Weights of a small transformer language model.
Size: 13 layers, 12 heads of 32 (6 for keys and values), MLP 512 SwiGLU, vocabulary 4096, 8.29M parameters.
Training: a variant of Adam for these matrices, 3871 steps.
Each number is 128 + 24 x the weight over its row's rms, rounded and kept within 0 to 255. Layers, rows and columns count from 0. Numbers have three digits each. The size before them is the row's rms in percent of the matrix's.

# layer 5 attention query, 384x192, rms 0.0626, rows 102-246, columns 0-95
055:114133139196186100164134111121140158118125116129136108137112132107129116124155114137097164149118104148134140122114183165099144111173114119132126123155141133141186145162093127119142135108125113096143097138145153101139138114131172098120086117145071101090137124145161115064133138125141108126
079:121114129156079142125117064128147106144112112133120134128165115107164131122117124129142181096117108141161066095099112113114065130139122154146142154099108119091121125151137142102106135087102164134121114121147148143169103101116131106127134113121176149143134113174105139176106123091130157144
070:183111165052162130138122166135095137114104117128175137130115110120113140153104161124091134172123170099070150140115147148162180122090109104137115093140133141181078116086140122116115110170139120086132140118138175146097139152131097143118158157134130116110114126110136096092094115166138102136
057:090158163116112099112122174125152147083108139106138132128119118098089151120157129130078151183124149153114152135118147128146178116132101154129115148152148153167133119163117124099128133142132089096116106118120145135093140166169113162097114132129096109077138147083167128083134100156131072100
075:166108119176133139128148144121144174124098143154120121149134114132125128123155097130182137115127137100166105100147156142090129137124118115131139092107102111124131161142131099187137111127129136128148114146081181103128121127123143092135110156119125110129126118144142115128127134028157130150
083:158120151077197118157134136135131141096098108134139107106112125130131156141134125162111132176123149100089159129142140153144164136112112086145100146136131136180103118061134123106137125140139105094146165103130182132129100153126112134131150156111162091123102131088140114126088148169131123124
067:090113134185124139132141113128112128158155150087101114170138112111150098105104131130161143071131084136192080088127150121122092130143114162132130091110125102079138152185154106137135124119114106164121072140125106147150130102131148126146101141124121128102135151137142146126150138130173125158
071:153100090158090141107107056105129095156118154128106123098153123133163114104166122129139161072130097138164075073121143090104113145187133139137136133121135091103129118150122118125135117105107136132114101139109120126143129094131125105132126085120148149133128139159122141136135139109137153153
060:105094132192129158114121103131120136165165143079072134153147083099154119096110114112150170095144113136191088107154135117107120134128129175132119134137128091100168143201163122130119151121107126130110108136115127137141134097135131134151098122147122144081121162172157158134136134124143139161
076:132136092186104147092114116109148115157106158125114119131144115121106113079164132118134162060135092162152097065127115096097088128165138143128154139138136120117145125167121120139136129092114122150112105137132128110158129103166148096117099108146142165104147137135116149162157145080119145123
095:098144108185116159115099127114142126133149145092112127156129119124105143096128140105160173092114101149173110116123119071143099112111142131110124103132121140090136127182122114133123147108093135180135117121146100124164124086154153119121119106114131187092117162098116155154140136108101122119
071:114170134122125122158121138117120109099131118156112136138104119119157144137116114168148113120109163175143128120117114120129057125128152161148121119114130169104148173111141126113143115156112153169140118127157093115131134128105157133133139137134101119114095120124121072139128115114158127092
110:106121145089139140158158126159154114113105086096126131103124165149134153156110125104120129188126132137127163149099129124156153154142134105110141128126132139109102122062147142130092122143115116113149126111149183132103130140093133118135157165113129100176130134108093124135122097143132120102
129:102122107192127132116098126111143137133145160073094121153114127100129132101120146122159172080107111172165128104153131111127133119126131117114116092102128153078170137182130100124099138106108124157121124100116105146183135082135155144123100113158111161066115126120151167140131121133119116137
139:123111134086085108149162132178147096126128119102090110096145162152171126149081146127121139153131149145112161115090119133124112171158142157140139160119154132103118159086134136125115111135085123159097137091127149150116107107080142091106154150123115098134139114133115114132097109135187110091
105:123165161065116126131139146141164103115128127146099136146130120120089149108079122129132135138114139150136093144146124126122105095149121147127112154113122127103138118127105149141099121145152119156138107145129070155122124109103105135090130137111085144109111141142108138076153121157151135133
138:126131135167096140121108147132145143154122125132120161150164154148108154124143119129121107125125103075131127104115086104131143092141123156094148172130128085156056112147123124125144136138109147159115085147150124110101108139146122118135133130119175111125187162100100153137109146160120134131
149:125133125086093130134175123151135091108116121107103125093126145130138132116102148088122144111142125143129141100109170135091078133148126169097111139125187137100139126166113127141105118115154123124066123113094099131165159097107123120108138118119130123112099070151170114132125088088142166107
126:163109070141167136153110101132096183119124126191154130153133099102082104142164150175140100139092118074138132119173162135145186153085123112135131086150139119153100136106130136158147132082149143093122125149204168096153124147138160147164135132143130111108090126112093089146120130098132130143
118:122127133086158100138135129108087169140109135157144112160117123124086113113128113153126087136137140090110106151207111117152122089087123098152099126129110135167141114116117147129128127140139097108157154161105106151166115148131091101142129138132114133166105190110105147116135165141103151117
138:110133133100086125145159124139170111114107147089124117113135127157167156125097132124147163098139156159152170125114122129079090128136140161113154156103155128096126170141140140151116083118117105145108142100133100118155121111121106104121086147139128115123102087182145120127128126075156159119
161:133098137147162128113093118108118159116127134100153159155133102117106125129125084133131102136103106123117112163168125135157173149134119070124138103141096106181130110112135132110163140170121175103167143111134160125102140176141138137152147132111127146141125155086092114123151130146100104138
143:136117156111154121132113131084138140145113118119145132153143122161131117111160125127122102121121109107144132122156132154137131133146125149166113145159105106158139130172111138070120126139159107181140155119081203133137158117126090127137083119161152133130125119131145120114175133110104108137
121:060132111126145113121124167148139116094094144096138122100100103116173120117138120144166122110125148183129156164161152138124090164121117179093156145112137121072168182127134115116115098114107111126117160084094118121174109102113138110131098132159081159151093089152142101101116138128132143122
124:085102091126072147151134102137162140152144138113084113132131158118156152139085124131125141107128173123135136157111112098096108148114094125087139162110151114117111177147120104128140129147097148163125096110144106135105136170192161110173116128137152149127113159173120092100150100165145153144
134:166109132154119129134118115101095155106116142152135134107125140137128134143103128151111084136102111129138145119131080126138144095128148100167147139138107113176107104118092108099139136119126157133162056106160134131091154165115128174168106114087158098130163160105088094150134088153082111128
261:118154172136108164101096145105163078136105152118146164145123117098112140107159097115141097116112111157160100134158118116146107103128123109115112135164138141108129092122113103134113158105165151166156151150134106077127144118130152144143149125130126171180137134111115105107178138101121115152
055:091112113129052095091160106126119161134110146131109126108137105135129136112109095117119130089121126146101101119125151111131084080124125158114131138136144110132113113115166126111123145130128105173116114125141094110171110099146116117134102159136140118141112164161093138126164138073127166132
113:095138158135113155088104156094157087122123158102150152142125118115128140106155111100131108114106110152130099116136129096137116107104146112129134133159125146093128098124124139145124156111173136172150158164111114083120139101131165116148141114140128154164115142108106109103197146113112113161
084:117102118118144070135165135158098161133105112153079089078134137142154136147099134101136133154150107116124173124106120143111135155123131134154130137127114104135091186132148178114123104152099108110136116118126122170115118122126131091113113132142148094117104126138093104137123109134154114121
073:104132130089142153102164120170128119129117130103072141138135133129142132149044164107111111122143160139130110145138101150115109133152123114154135106158135125123118178124091162129118079151115133124097148118131133133112129075134122117123101119161139107114109115184168070119147125148151143124
111:161122088126169086151151139146101150136144101146117095131127136160135123155080138129067141152168169129112144142105131157112147173114154166160127121090122131139111172129173171130146100128098117088114100124166133177111128142122111110086110130106127101094104130148151113122104107150127123103
090:157138105106120123200135114155104152151118077146107093125118155139119122150099172141105139136139147098150157112123138143115128179131128156120117125087145137119124158121114173122145081153110125102111095120122155179133128107125144099096147100156105103106090128157138154155076095119155122105
086:082138170144107145119104131113174074104126132103149139138131131085140115102158113142136135078123086103114143130145151106136110099131132106111105127165127122130151103124109089124124129106160143159133165103115074085150138115132144155175134156124140157138121123092124119127121166120078120142
096:137110109112135113153163114142093165122129112144109107121125154150128115130098132152074143141137135117109175131110142146103149144151124160125138113078114132120132162123133181119130083165111141111092112108132138166123124119114124120108086160122106082114120148163152158157087117121137122087
074:111153146131088167139149156115167116083129146123157159153106145111096136141131105117133128122100123160086133145142138086156079076155095126115124135139127134087166096121134098145135125126121098128158128152119093096136114145101119113145135139130130136148165120097128127122137154076134105146
074:152121119159116130115126112107116123118128149114137146106125108120134187132173095114137151122128107171166124087103082087123142118125135107136112131163134144092108108178135144137101165095178147144126146117138119136164135106093128123133124106104136148124134131106135134170133136134108129120
088:122125188125129139116125140106110092102120166106110144135101113161125120128114111092160077100121112142178104134148118103131105124131141131087154128132122156140111072113112084132100129107185127133117140143119146089155120111147102137154117157146135133170145142153145156148156136107120145158
093:112154160148155111083099138110131154108105160122128127139133093123133151151157127122124102134115142171098128143154170141184093099101161096121179135123129114150138144139147103114122148087114115131148165150116104106189149082134120141134115137129121155135151132071106151135170153112088129157
085:138149142156131141113127136098158129130112115134150146094120137130118128101173122150151130142131117120096128163153137110146104129112121103136122146156073155105135084153129108139133113112153135150161157163099149093135148093130159148128125147112128133126134111109137100134184132129105123140
077:130161144121086090148129133141144124189154105136143112128160161102128159129154134155108115138121100107139135084166126139140106119163121150170091125139143141146112116086121132108123131157127119120131123090114163165133141150124126123111134149130108123086095085171108095192131156121125134154
076:105098137111107096127151163161089139128138117085117148135177118123154107161143144110147106132159088083137120147122147105138149114145140163130112190130112104140129165149142095114113143134122086131120129149121128156138128150083110149122140153189132134125121111125138144160132128093083106150
088:143124117118133153142113124185150166144118125154119140159136146143155133142144161130136151102115135141120100069119158128132131096140197134088207121137119116159113103102105168190140145116108098142121116111150106122145106128139093119107173113119123166109137148138131129097135112134134180089
086:105139173180117175107120119108153072123120140096136157116095135098162126090144102156161119136170108103134119101136123083111150132110130102139133143141102114111119101095128138119155117122160110154139150125118146096118115100143148169085134134123152121138134119082152106116155159159098158119
084:132118103179103144135145100151143148115102160125126093102136150156085102123158103139087119159147120150131097131117100134138115084146116171119105152124149120083093160123152116086125107122148161159123141169116067132120109103122068121112154101119105132113117124091130110147082151127103098113
086:080126154157120137129100133106125137110124119114131153110118116127077127113149113128117134154136116103163132132167089124130140126148102119121103136144130119115134103113135141120109138151121172133144118129111152124123166102151140159156143124129141170136118099079136109091103116149106109136
134:110140168140106165097105133073184092141131152124143137149132100113112149095163105109160134095090113160172101109150141124144108112133117123103101110175117142114131083137115107110127161100140165136171155138125117089171132128142148162138146098123143150166152127107121107124167146125096115165
061:133147130206083152144120168134126131151128120134116142141114130163167134114144111119179083148130122128113154167169138131086173136102119128115131150112116156172147140130152091115114144089130120113093111105147168104105139102137091146132118152109105104109135159108130118140130160132120132119
148:099138153171123161091093138100153120116143162099147173156113101102113141112137075123150101115115116161133136137162144120150113088107119108122108136173122140120149096156097076102119137114151145179157136138133103076135134110131113155160147113130127138160120151085119111114170181129129107157
082:130173108133115148096124151131116153100125142155158165151146123111075126126124104110104106134106139120181111148128150158160129114094160130144126084147127111095110119136116134171163157156116148148155098176138084112068112149130124145118167129094131126154141158121147121113136107067127106148
081:137158098102171066146159163136098129101140139153094146131128133121180111138151127096169084126128123093151146161148204151108153175130106114117091106118104164178112135127138147110129123133108135118100125107100099157126136110102105132132134122148131090127114165128107138172127137127095143140
117:107141151104128144108095176110153102133158108129156159156138111107125118095131090100166127142103103126123095128166148116150130128118139104095124122163107153149147092141091136111136174128151122154177107100126101087113148113142162131128149114174152129148111159103105074146149142124134132156
101:156108127066134120155165099156133108116138094128147101082160120142112095132111133153130144110121109116128114089110126145106118158126145144123107077122144144153099143109137102131168159132112123132104126094098156141129078117130116085128085161136120104108101123157147116150112100139119163093
098:147110076122122128157119104134129146119134100129113145134138131160138122113124134142117147102155114079111116070097135132120146165114132139163141146107187144145100150117137151125122107169095101082080125119123147150106068127108106126116133113122115099059139075146129168111080078144164113116
080:092113133105142141146105110113111168113167104060162114125135120107118100125168091146114105135112137122095141109113096143113073115131092127144152126144088148150187106160131121087131129136123132099161152144112126135150132113110108126108113111143162068098166107137102159089109128160113112146
082:134145140180143093167075159103138150152161104103137100118102139092117155148107136113130136145142142167134157118087207125077145116099136130103126109146110132148143150130116147123153136101125125068081125142104106110159131091130112175132100129143089134125109086064138108142129142133105123168
085:098166098114078205142118100159144168154090125147135110116153121113147142106167111137138149155139122157152133136132170128129152095134143143131146120113140123166082119120103101136135112133141126109115069138174150172119110139105126154131161113140124119147136171140163123151115151151164135128
134:115159159136129168097098167094139120128123164119149160140126120104145128105162101125159126109095080116128135141145162134140116098112119130109100106146115122136143085155108098097111162085172162130169205147134118121128133133142169156164150134109114168164137124129115109126148151130127134149
127:086128176127110149096108129104171100118102129120132126112129134114137104103103127107139117115134130146127114139140127114121121090122119128108137119131170141137153125092119122140103161101166117174129176147101100100124131092151143119151116098124154168185118123122136101101155129098119142146
040:113118130100112096094105171162095119119115131122123113114119118132122147144092125115094103146094135127103136124147126184109142081141077145116186108123144106124118127132170133073124108130132078149144111151157102138125079094124117099165096126105146135130122145135116138127143139081133136150
091:105115165144088142080103132112170086125099118130139112122115116110136118125118136105124107132117114130126132113141122080113118088135122098101151103141147127123130125096109122120113162112150119175123172156087095121124113098144142125156113100145186165159138121122123098119157135117123143151
061:166143093100147120104119149160100179121155114156117102108096125152145134138107180107092145146136128113140168176148147145140160118116116157142121093145118102126150174150160145124147104131095060106156074147163115151112129149126128133104104123120116129172123152163127163106137148101177155121
057:146149120075121125147098154152152158117175105161123132133103145104136152153113186117123113118149153143149140192146122133155116119146137170165141103109113103133144135133168144128110094177116110122132098147111126120094100160120113084140127158121144148126152140134159140112133126076170162131
095:181128101119166099136136135138095163136140121145113133132135110128106125141120130152110146137123121134122157153140128179141141167094118143141111135125091128139117164165183149115156098163101133081124092111165163148095135150101114130109149147115074111108135117122163150124089116117127102101
080:159149088125128116158124135141096145145122153118115132107137109136120144126133138136111113132132125099118142165099148152124122173116123136139146121098087120146125145162189116142144133189099112072120080108157153169118139114099113128119119136136090104101110125131146172121084126139128126118
072:083120153114109124111105115093168108106125105107124144134109117101119099136119104121136111127149131133125092105130093084120154103144146123094150131141167121131109082092109103114089164093162134153110145128108128084155138088109152120171118128120171148131120122113126107150154132103094111134
093:184131078133140101131155150152083147134123142143129138139125128149103132112122143139090130112149137103138146161121133161123148170133122164133146120098103112150115153150189130109159090183093089093117060132148139136120137161115108110101128141091100114105137101139170142112099116106138101113
077:157128163101109119104159146129156142166088133102148141118124121103137135135123092108118134148142096133092153091152145105136155115131158120162153151095139105124121106104109091149073138140186095139132142116137087090209124097125109099146110122146143153140109131081140122131129090093129113135
088:116110159141121115120132098125122136125157128140137156113146137120116117102154111134158175137135118152131140087114135118117109128116144080144122135129177134137115101134073117078114133095169117149137181143091119114137126105166148164138088101155157132098143179114087136155181141146110162167
086:077105126110134158103124113134188081134082133090117142154129133112132109145122110115157086095133134138147120104116114121121105087125114148120156099135124121140124077075116107116074165136137102155159135104136088080110157111170121113156145115130188129135156119087126102136162156137149147124
087:134125154138110151117112108131117123134126145106099124155089138138129134070112092091115114168124157137127129113164099125126119126120150090085177127136116130136133165110111111099120104144140097131124135088127149109209150093145126139136137112122118179111143101137116085083176214113128101118
094:137097133125135146106128115108177129085154108150105114144167138172143164145101103122095121120130130099125126083113147110151113113109176123110145094149109126119108134119149100176150128132084152178128159140114124069112139165108151159109118130101150118134176143071136090102135093123131122138
111:113113091071106141157111111143152113162152099185135115139188164122145133136153120165090104114112115117127073118125099126099149140124101145166103139132160117153105105113128114119123136131134138075150106122147160146129152110094107141124116108143102117141154100150129098150123132105125123118
101:126093105103113094128115134127126118154089119161177126122146135119089116113138122137093101150122123128121136131144138164128163165111125104145156123118105100122161101120138086114134162175160146099167092153159167130115146095114142145168166137127093124148139108154132146122078134112066102106
090:154164121156118144142131092123119147114144160100100120129110133130149116109109142128096138112106160100116144135161105112133123117190117158117162128122118098113117146101135124161132124151102090162127143133142124125143095137132132105097176139178091201144153080161124119090160106108112119156
103:132089147120116180105141116094173096080069090137152113178147144123145126113126101148162109118126088114108112096153136093143146088124159126101126080130161155112087123091095110157151117104130119138121180151110123145117136132136122150108116154138144131146162127115118111162189144089108157128
100:121111156142101137138125087133107139141107163130115124134156109093126120126159141134136161134146141169169113149108120165144148160169155128097127151117111087117103126153152122099134107135140149082101121158084100128143121125159127145141120141132150119135116106112091140143119127130142169118
101:130112130139138165130110127095160117104136118090111126138131108171098110107107152135145100117130103091142108104130070141138124151164119128104105163166081167123151115141120137132145139095113141116134111159135087100093145148147141137090148159121130160118138167111088133104155108167122116142
108:093134148158135133113139124106193103152114148117137137117133126114133133110151130124141139072127155142167111118162148092104126110162138137132098130129176103089165085111074114108108159072168157129135098147124133095145142141152177130150137089131130170180140146130118116164155145116119126107
074:086119122130151141136117139147104158154138132142126116146128147129174099086155118130149122101095140141100111126104119113146165089143134157049119135125130111147108150148098131109102122136105108106081102153141110110118144203143117147108153140143110130116154142126137168156131134129146127120
124:082097131143132150097075142097156133138132186116106108149110113104128141101144094094158124068108111137110129111166132132141138073154102108088145137147138129121144093145069104126084133132153134179137107137112113091134124123150110130152117132126149142164127132104097105120146161138116116154
084:132167143127114128155151115110142133104117163170162143133171156085119150151144140142107150120178135158182130148127141160127092177108143153197098157142120130053155157108180114138131121128124119169140116131105154150108114104125134122142097125164121121159101107142139111084131117099127122136
096:144137153170127163120113111111081161099073166130106154160085083141104087101129078144105115155106113145117130181143150170160138160164142110146127119151082126131136132125124117116110122167115134149126166118187139132158106107160117141158131107140097102108136137118125162100109143137111128135
101:092129158105110119101104101133170114132128118130126139096174140090125117107148113124146145130148095163115101123096133121157124133128123132177095110135132084154133122143130110124113164133158119135134123098082111085158195102101120106143136136120152108134116128091119060132153111183131159155
103:120138098092096071175140134142058102084161109120159093071148145141161108095122157132102112103125123119151120119148126143108135142122128130150090125114140127165109128138101098116115115158119148145116093120112114171115081108089119134126138148125135127123116143098139126110107151119097133086
093:135156146137142110157135122145107131161164125128092105135126141150125116138134145131095124113140128118140111130125164108100130162103133166120112120119139165077162163150119170119160123100100170103110090117108142161107138141112134140136167113114145085115171068138156123133141132167128128131
108:089146141111125072117091140137108126068140160091137120116115083094137110132150092138142121135162106079128152149156118141121087134136143149131145137146104111166134114130094115110103098138109114123132141104092178114154122129069112157093120124112151109092134167109152106136121105116112107116
096:135161153174126107125095139113160171142112134145109147101113127144128112126100099115116120160108123129120124110111114126149173156139158077085145100145117097197141141165142125146137121130119130093177136084110112111169126119165135123110110160089134094075123126084155128108158111122126165134
099:126160093107091145148137118174127143159086171176100129100133146135127145130149079125115159158127141085101113105123129124113119092138132139159102141137130102096156121090099135101126121148124098122104097072103150150138118105085111153112152109110127150156113159166141142149131116083173134101
114:069058172178168105127105146112158118113070119094131141101149113104128104095121113104174138121121105137116103133143140154166099098105138135116127130115125147154144098137110115127103114112166129150130162170079093133106124103142156123121156140146132117134116134096134092130161126135129166136
072:128128125129160159174134123139174093147148167167148118112163142115142101123112165114092095148139132119123125092119121105152165155174161127129075145142110101119129098102061134186146146111143157110122134105094166150143121105169123156109132095164126131117116157112123129155145167195087096131
143:105160160143099145134101141109157123104114135139136133130110111101105108110164122117150120141117161164140099155142107095146111085105118129126139096135168141141097115077151109098089148095160135140130177128097094111110130112119142120129136126135147184173107103132142123083127132139133145124
107:154115116135132126132132119137080121128116125120147113129142154124156117160125156120121116152122105106108148109079135183098143155142120131144126146125086119117154135174100151134153102148147146137109077118158162152135113092127133114131112114113099101090140161124159148179131089097143079106
080:127128146139128155136093124113182099116124157167148121146090147121132116107141132140150095120128125151148121083151109092179118108121117099147112106136183133156123091111066107126142169136188149148097088116099126106084176086150100113148151133138122177137107097142107116135150129163142144116
102:107156153102148153129103139086194098111122137130125148151110114120122103112163118136123099114115169127150119102163097105147110109123106124139123104140163154119096093130110099106119155110152145129112152110095078111081152124122153152138169147117126182173111102097123104110103138152111149136
077:117121120114131141096156153090127130087088157113131116125094137136125126140139129143114159126097118100084114143158158118127127122135110138116121115103108139135108150111219128111117134115126109104149178145121073147081110153139104092150174152087118109160107154132153151090134167140133171126
090:182136138136133158150091113097156104128079154134143140107084119127094122101109119140143133127149150100120108077183165123148089115169136092100131106137168130136107126092112136115092201113152155130131124126090122121148145112146138112157155108099110182155096114136132144099150153163112140138
096:123144139128109140143145146111160091091148135100115141137120106088090140105131107144155119135147130136124082116177114104162101083123089080139145155129151140108104075106149140112115154117168142134177140121128103117131123107100153154127125146119152130148148089099149076100089161141112201133
089:127121163135140101100153116167076145127135110120105082126108131094140151134144157125128112147113124095097121138093141129117105153093122150163105140117090135113143162158121122099162114168127118151166119133143127151158114090084166091151090126154164108102118119090131135127071136085162127122
092:120115116119151071118144143137109142165111108105100103134138146105133142158099140155108136141173117101127127139114153155084138148135105107123084138087112104142173155149142185143118098105113136121128117171142122151146138121168129149105114125110123062087092149117132114136097127156140102135
097:089115168150129136087160086157151161135138151155131099119112127140149122134116111134113127104132120153123119110098103142137109104097097139139124106126156123097102103104103134132118141137174120172138145168152104124112136134125111098138182099154115125107163103136110133112144152151150098132
098:127121123147114103148118101161078197139146070136153132114114147156130130150071128128084133113142151081112161133141141148097103135076142162104090134124123125117148139163145134097178094150136114129172113142138177105130113123139125125138142114132109098069113147156124161130127106112175140105
092:151109140088153137145109116175135168127138122153138091130133114084115128161136164090176167100129149122126124128102136128140158109163133134132149108117132102167154138120128137134121066129074144113105143117139114137095070166173140139113119139156143091154146169152083146151123163086106114113
094:140145132140104155128067105107172111149117157172141148127116091104102094116143106161128129132138127115166083093160136121143138133160130112122142133167175135130110121118101130103109168127120135107138113123104086157163148130135137132155146135129127164137125147149113122141121135160152130140
098:154135151095165132099116149104152103122091128095086128124128133133130126116104095141146157161140159152148107154124177088141113130150130105122145114106139128172127153163129119102099175163128119136121124114163146150116117089153099096110176157144145184151097105137157092092133138126130139113
103:099153107138136108090121163137149081127113148105101094118139168103113145145174127091131147124129167164110146095155102170130081145163097146147127113161137103076077095136162110100141153151127144122153124161162115125104133092135137131140166150103150175124116096140120189117122163145100116149
106:152141099108133098118101153153102141120101108112121077118127158132150139169146157148131106129124151123112176159146150140111135144106138124103117133126079107142146186169127148125144098122090146087125144129167157111130108128119112124135106130118164112110110119131136126164090131096166135098
093:146149089126168125128180139141152127143142120173104109135125139104107127123105139163109169083102084176140120127120141149127158133164112159115115125164119130077127094131119144190139164132144134093086127117132102139112124128103093174108103113130113152141168120101139101109121118183128144145
102:110123159156118121153150071140109111125140136127171185131158143155138117105145087105078093099133108136132105119092132136131124120150122130119158183142158113090126122117084140160169100101125149119134147117125134132142090112119120133106119123174097133121132164109137127128151095139118128121
117:127107113133128165134128124125148115151087191112094157149139137157135085107143122131112119150129176136140140154139102121147151141089138122110138124106164144156116134117155128138099162103139104160088108141129163164122158166127136110127151091103120156125138144143143118098155075131077120119
106:130119119115124127094090139102144093168119154099158143132133099062104134070167086104183133100131131139139127098195101105131113102152127108102132129155132133129133100132101093108093149151119157108151147133163118119170151096117146161154114107153143161153126127124121124140112176133145149173
082:139152094150134152155125145145120126180129141135149133119127147109114143097117114120124151116063113113145113157151168097115154152116076105111137167128080099091121134123173114117129141143096150098164116159115131149114133160116160116108116094128119130144094142108119153174153152138135150159
076:131150146082132152171142148125164139155119122130129104111161156112114136136084142203105167133158140105110127117127129099113204138183104084132115119097169103117104140144113143132100104137094095074112159131120131137102125139162126127111123112098148173127104104142143108160138106179136130127
153:063143139133112170125125150092129095134134149089125170143091114146110128113130115102165134137105109162139087126153109088133111122120141114101114117178100158138138082149123105071116155098189123160182130128129093103127142127137145125129135116164123141146151108118110110096150153111089138162
106:129139055111125121140151104147145127069158120190140138150134142124123111154129133136075145117145154103156096078139124119109149117120115123156117109117147096172124098127130134116141135078139137117154089107145148164094116115102095154123126138133118195115130136077147096149102123187130128107
110:164134119082135156122128118127138123159111157088151125109092138088148112111094139085138138123117163161122094113131159158140081115152100144118131143117140177094104142129161160110162151144129142110127100154106106156132133115156125090109190124107096113135105145138151154140121100143093097120
107:143155081174137109123125115154123169107113124114078143117159161142154123102152154153169099175112151080137124143136120143151124148118137120110145099127105161142139122202155109117175130162132167174155073142142109158102145124148141131153164106157114104114141141156079134148153118175154126126
108:131112118147095144131125095138154070147130111132088115105123138154110129082207164133143133092091149139132135133113121137144093124129160136115138131127137127122109163170159089130116131090059173169127124138100088147111165141094107124120145139118152109158148131135080160125138097128129137096
110:090145178127142064107087180117096127147104142119143115088111134133170108129122161151147088112114128139106142137135165151147116116146113093113087103137082123166152166149116131102094136155151136066124117170138130111126161129130111163106122145100090136139102096132147138134137155112137119158
099:096085132091144103143148149145134111131141101146137122117138147112134142144153149149173142118109108134145118135107124134154103132125119128130137119110168114103119141111136114152108080131099179138118143129125102127135129123083160184101072144124180106105098167146083099149093102108097099160
097:121120084120156142148112158114104131179167144136137107129133125082084140095119082115139179140139108127114118110183117090136154156133131130136141132129111102132115138116123107120105126137129137069149088107116122149142153176147128119093103079125168117111100159133138075142086167115140136096
121:165151120123140181146134147134138133140096156081111131139136119131157122112147100117127142137145126122149100097104132135129156136188141117150144170123127155089094158083146145153141122092113087115154118156126129178130112144170160121107148110111087121114123154125158147113156126090097065127
069:112106155145101131161086118108149085150155093108143118123128139143166106145147136103123149139153117139154113110108103110118101122170126115129105218103116137099149145102098115141145117128146137120131140123132119118140156123157124144136187082146116139144132108118101110156112129151127108104
113:117143092130078142090146127145131144117129142106095135155127098096108155108147082113145152077086162111121129145174095107137100132106126118098159099136111104113090129140120059108109130124081125135145136098147092108132120158129146144120101139079146146098151145109124115121153142093132139160
098:146097154144162081168101132104107131142147096159141120094130158135161096147153175114091102159148111143108117120104131119121162102142095158164098124100129144140165175120170178137149115125144142122101113158095135162106143122133126100132144126165132114130074117121161137139080114150147072065
081:099138122159088162134120084131155101119129141113138144132138134112117138103197111140155141071134118118143102083152134134157074116143144117134139134123153119068122073106097121124115173128116150135141137099133121115134141116132121142139162117143169178123155135101136140141165140184133153149
090:115143093142124156105121093115193095124126144108137163161130069094122132088127082133165136088138145127125095114169102125160109125138142083111160090172154108111100099131103084141108171125100162117157136083146117141140142134139135122134111130084144148105168146096113124143157132159120109171
074:140104138110122113118183168127118137100114157107104138170126109155128116129148152147150119143122164137068138192171116127146106128091117129128156116134139184140088170157148121091129113176111141113121143135139092170108109134120138136137125147099119145090110103137121144072149126092095144153
088:105148119125111181117129124126178113144095131126110171124160097128106124107125094157152165113119154106147093100153117104151104107157154122089162135157140122109094070096085108141075196105115139134144129114162115172151126129156122131124132110084170182161156129126119152127160149136109150189
083:128110135116109154103121130140153113099129148113073140124178118100109149133125107083164145124121108089124137102158108118139118157116162135104146114150127095134105107155087125130122133127157121135162126126131122092084157140130173144106138124107172108114137119125118116127117143137117152153
085:109120116076109100159147140121103156108142083122143105108103168121155146160132185135110091195138160122143127145151102118105137110115115145146124122115100113151124174126167106144149111124170126121130150170108110151111139140098151114121088136144135088146073137120140123124128087101158130108
088:155148102097169084129131171109103140156126122112139112108103166132140115156118151169090136168147127157132142188133149156096164119119094162158133134107124125150133192128142162132125109149141105123136139163097125125111130107123124100113122136161129135140083121178141124115098092128163120109
098:148177128138118138140137115150091151122167112170129095140102146104125164148143114173099103124093172146104173119101128127081157097111121123152166095110118138117102135128152117184141111152105166148135183107133130110094128140109123119099106135164123083125179159162112110128126083127115142111
086:118160090106128087127107191147112145118155123132160105119111137148131120150095156152063138133126144138126149145145137129089106137130111114107105142087139117177169128110127133145135122141124128115145152163116136127134127127067112113121124179175111133150114084157100157095119120117180139141
086:151158111120074111135107145144139180128134119158165107116147150134126147133130133167160103115120126129084123073107101150148125118118117118141161122153116144173115125124081092119137146117115122120132117115113104152079106164106137138164137113130139147102136116128135130140114120112117144111
089:140113149118131170140134094131181109125129156113124150149142132130118106089159083124178127115141107115135113136157111101132088110156143069128160142156154119105112126139089127136140124132130142129129131137143143122165169149118124122117132114099165156099122191135124104156135138143108122142
086:109165171142134130122123103106160135134120079125135154139163119147125134114149108152157105128164146119119124096120131148113116113121119142145125125142128117083129126122152155096110117121114122151145112117168152145194132127183074142129108122115126158105154125145124128100148130114157185131
087:085143125142110144130124104115155124116104155109094134120144110098086149119109109089087161068140136118109155135177115097124079131141111153109093119135173094067116139089164103146131109123120140125127113119143122141100190165090125122163151116116156170131146106113086166149154156166119142164
100:105136139116161090115161137119103158119098087145108137148130170145148091144095163137110140165114135136144139179142143132123115124091134147158091121098126147137152189119114155148149089154117076087124117112120109134115131153088090109156109132142145138129062137102161114138134119100125145082
077:119145127193159098154140142143083115170107132142142087120123101104158126088092109158113168136107138138126103148114081119127133148161120103128124136139114080111178140095113119120131131089147144135146105151124147125118155152143146139133147139113129139103120125115126142163100103141157117157
088:163098169112160132147153116102148120170156176154126128132150105111154134129123121162144151145122102152097081123122119095121133131149105102150178151110116123154127114130156132143119116126161097120132124107131155124158099128212148149140132154142114125137135155125141110113124145090167166104
100:115075106111159159147115101122139132128080148115054116154179099125099104115135143085182180110131152099104146153134108149150143159133138105097131116155109123075123097149142107107133140096129129104105105099134110128155117126155140097136126069114115132096144117127113116110169107131087093148
103:111128122123141161086125097116172100124136144122106136144120094093125121101156115119164146078100098122180124087155108109162128141152164106073124085143138145112106109138094122129106159113134130140129119134117100127145125138157146141126104090112147181132132151105086113160150151140081122161
089:135132129152184131091096156127141140156119196125081129129097121083132111089135121129114140120098122133143143163147113129173114123177124134082153125109094111086105155134142114123072090119113115092128099120144143135132135158128115134118122107114138182127116129159097140152125146160091111139
071:130127151141122134163140100111161135151120077113122103101135161146129140174167143155108111157138135102109132101120131113116147117145117131164119113136090085116115112102107152190152132139140116077145129138138133152169156159086097118121098126138164120122099137105140099142109107150137191090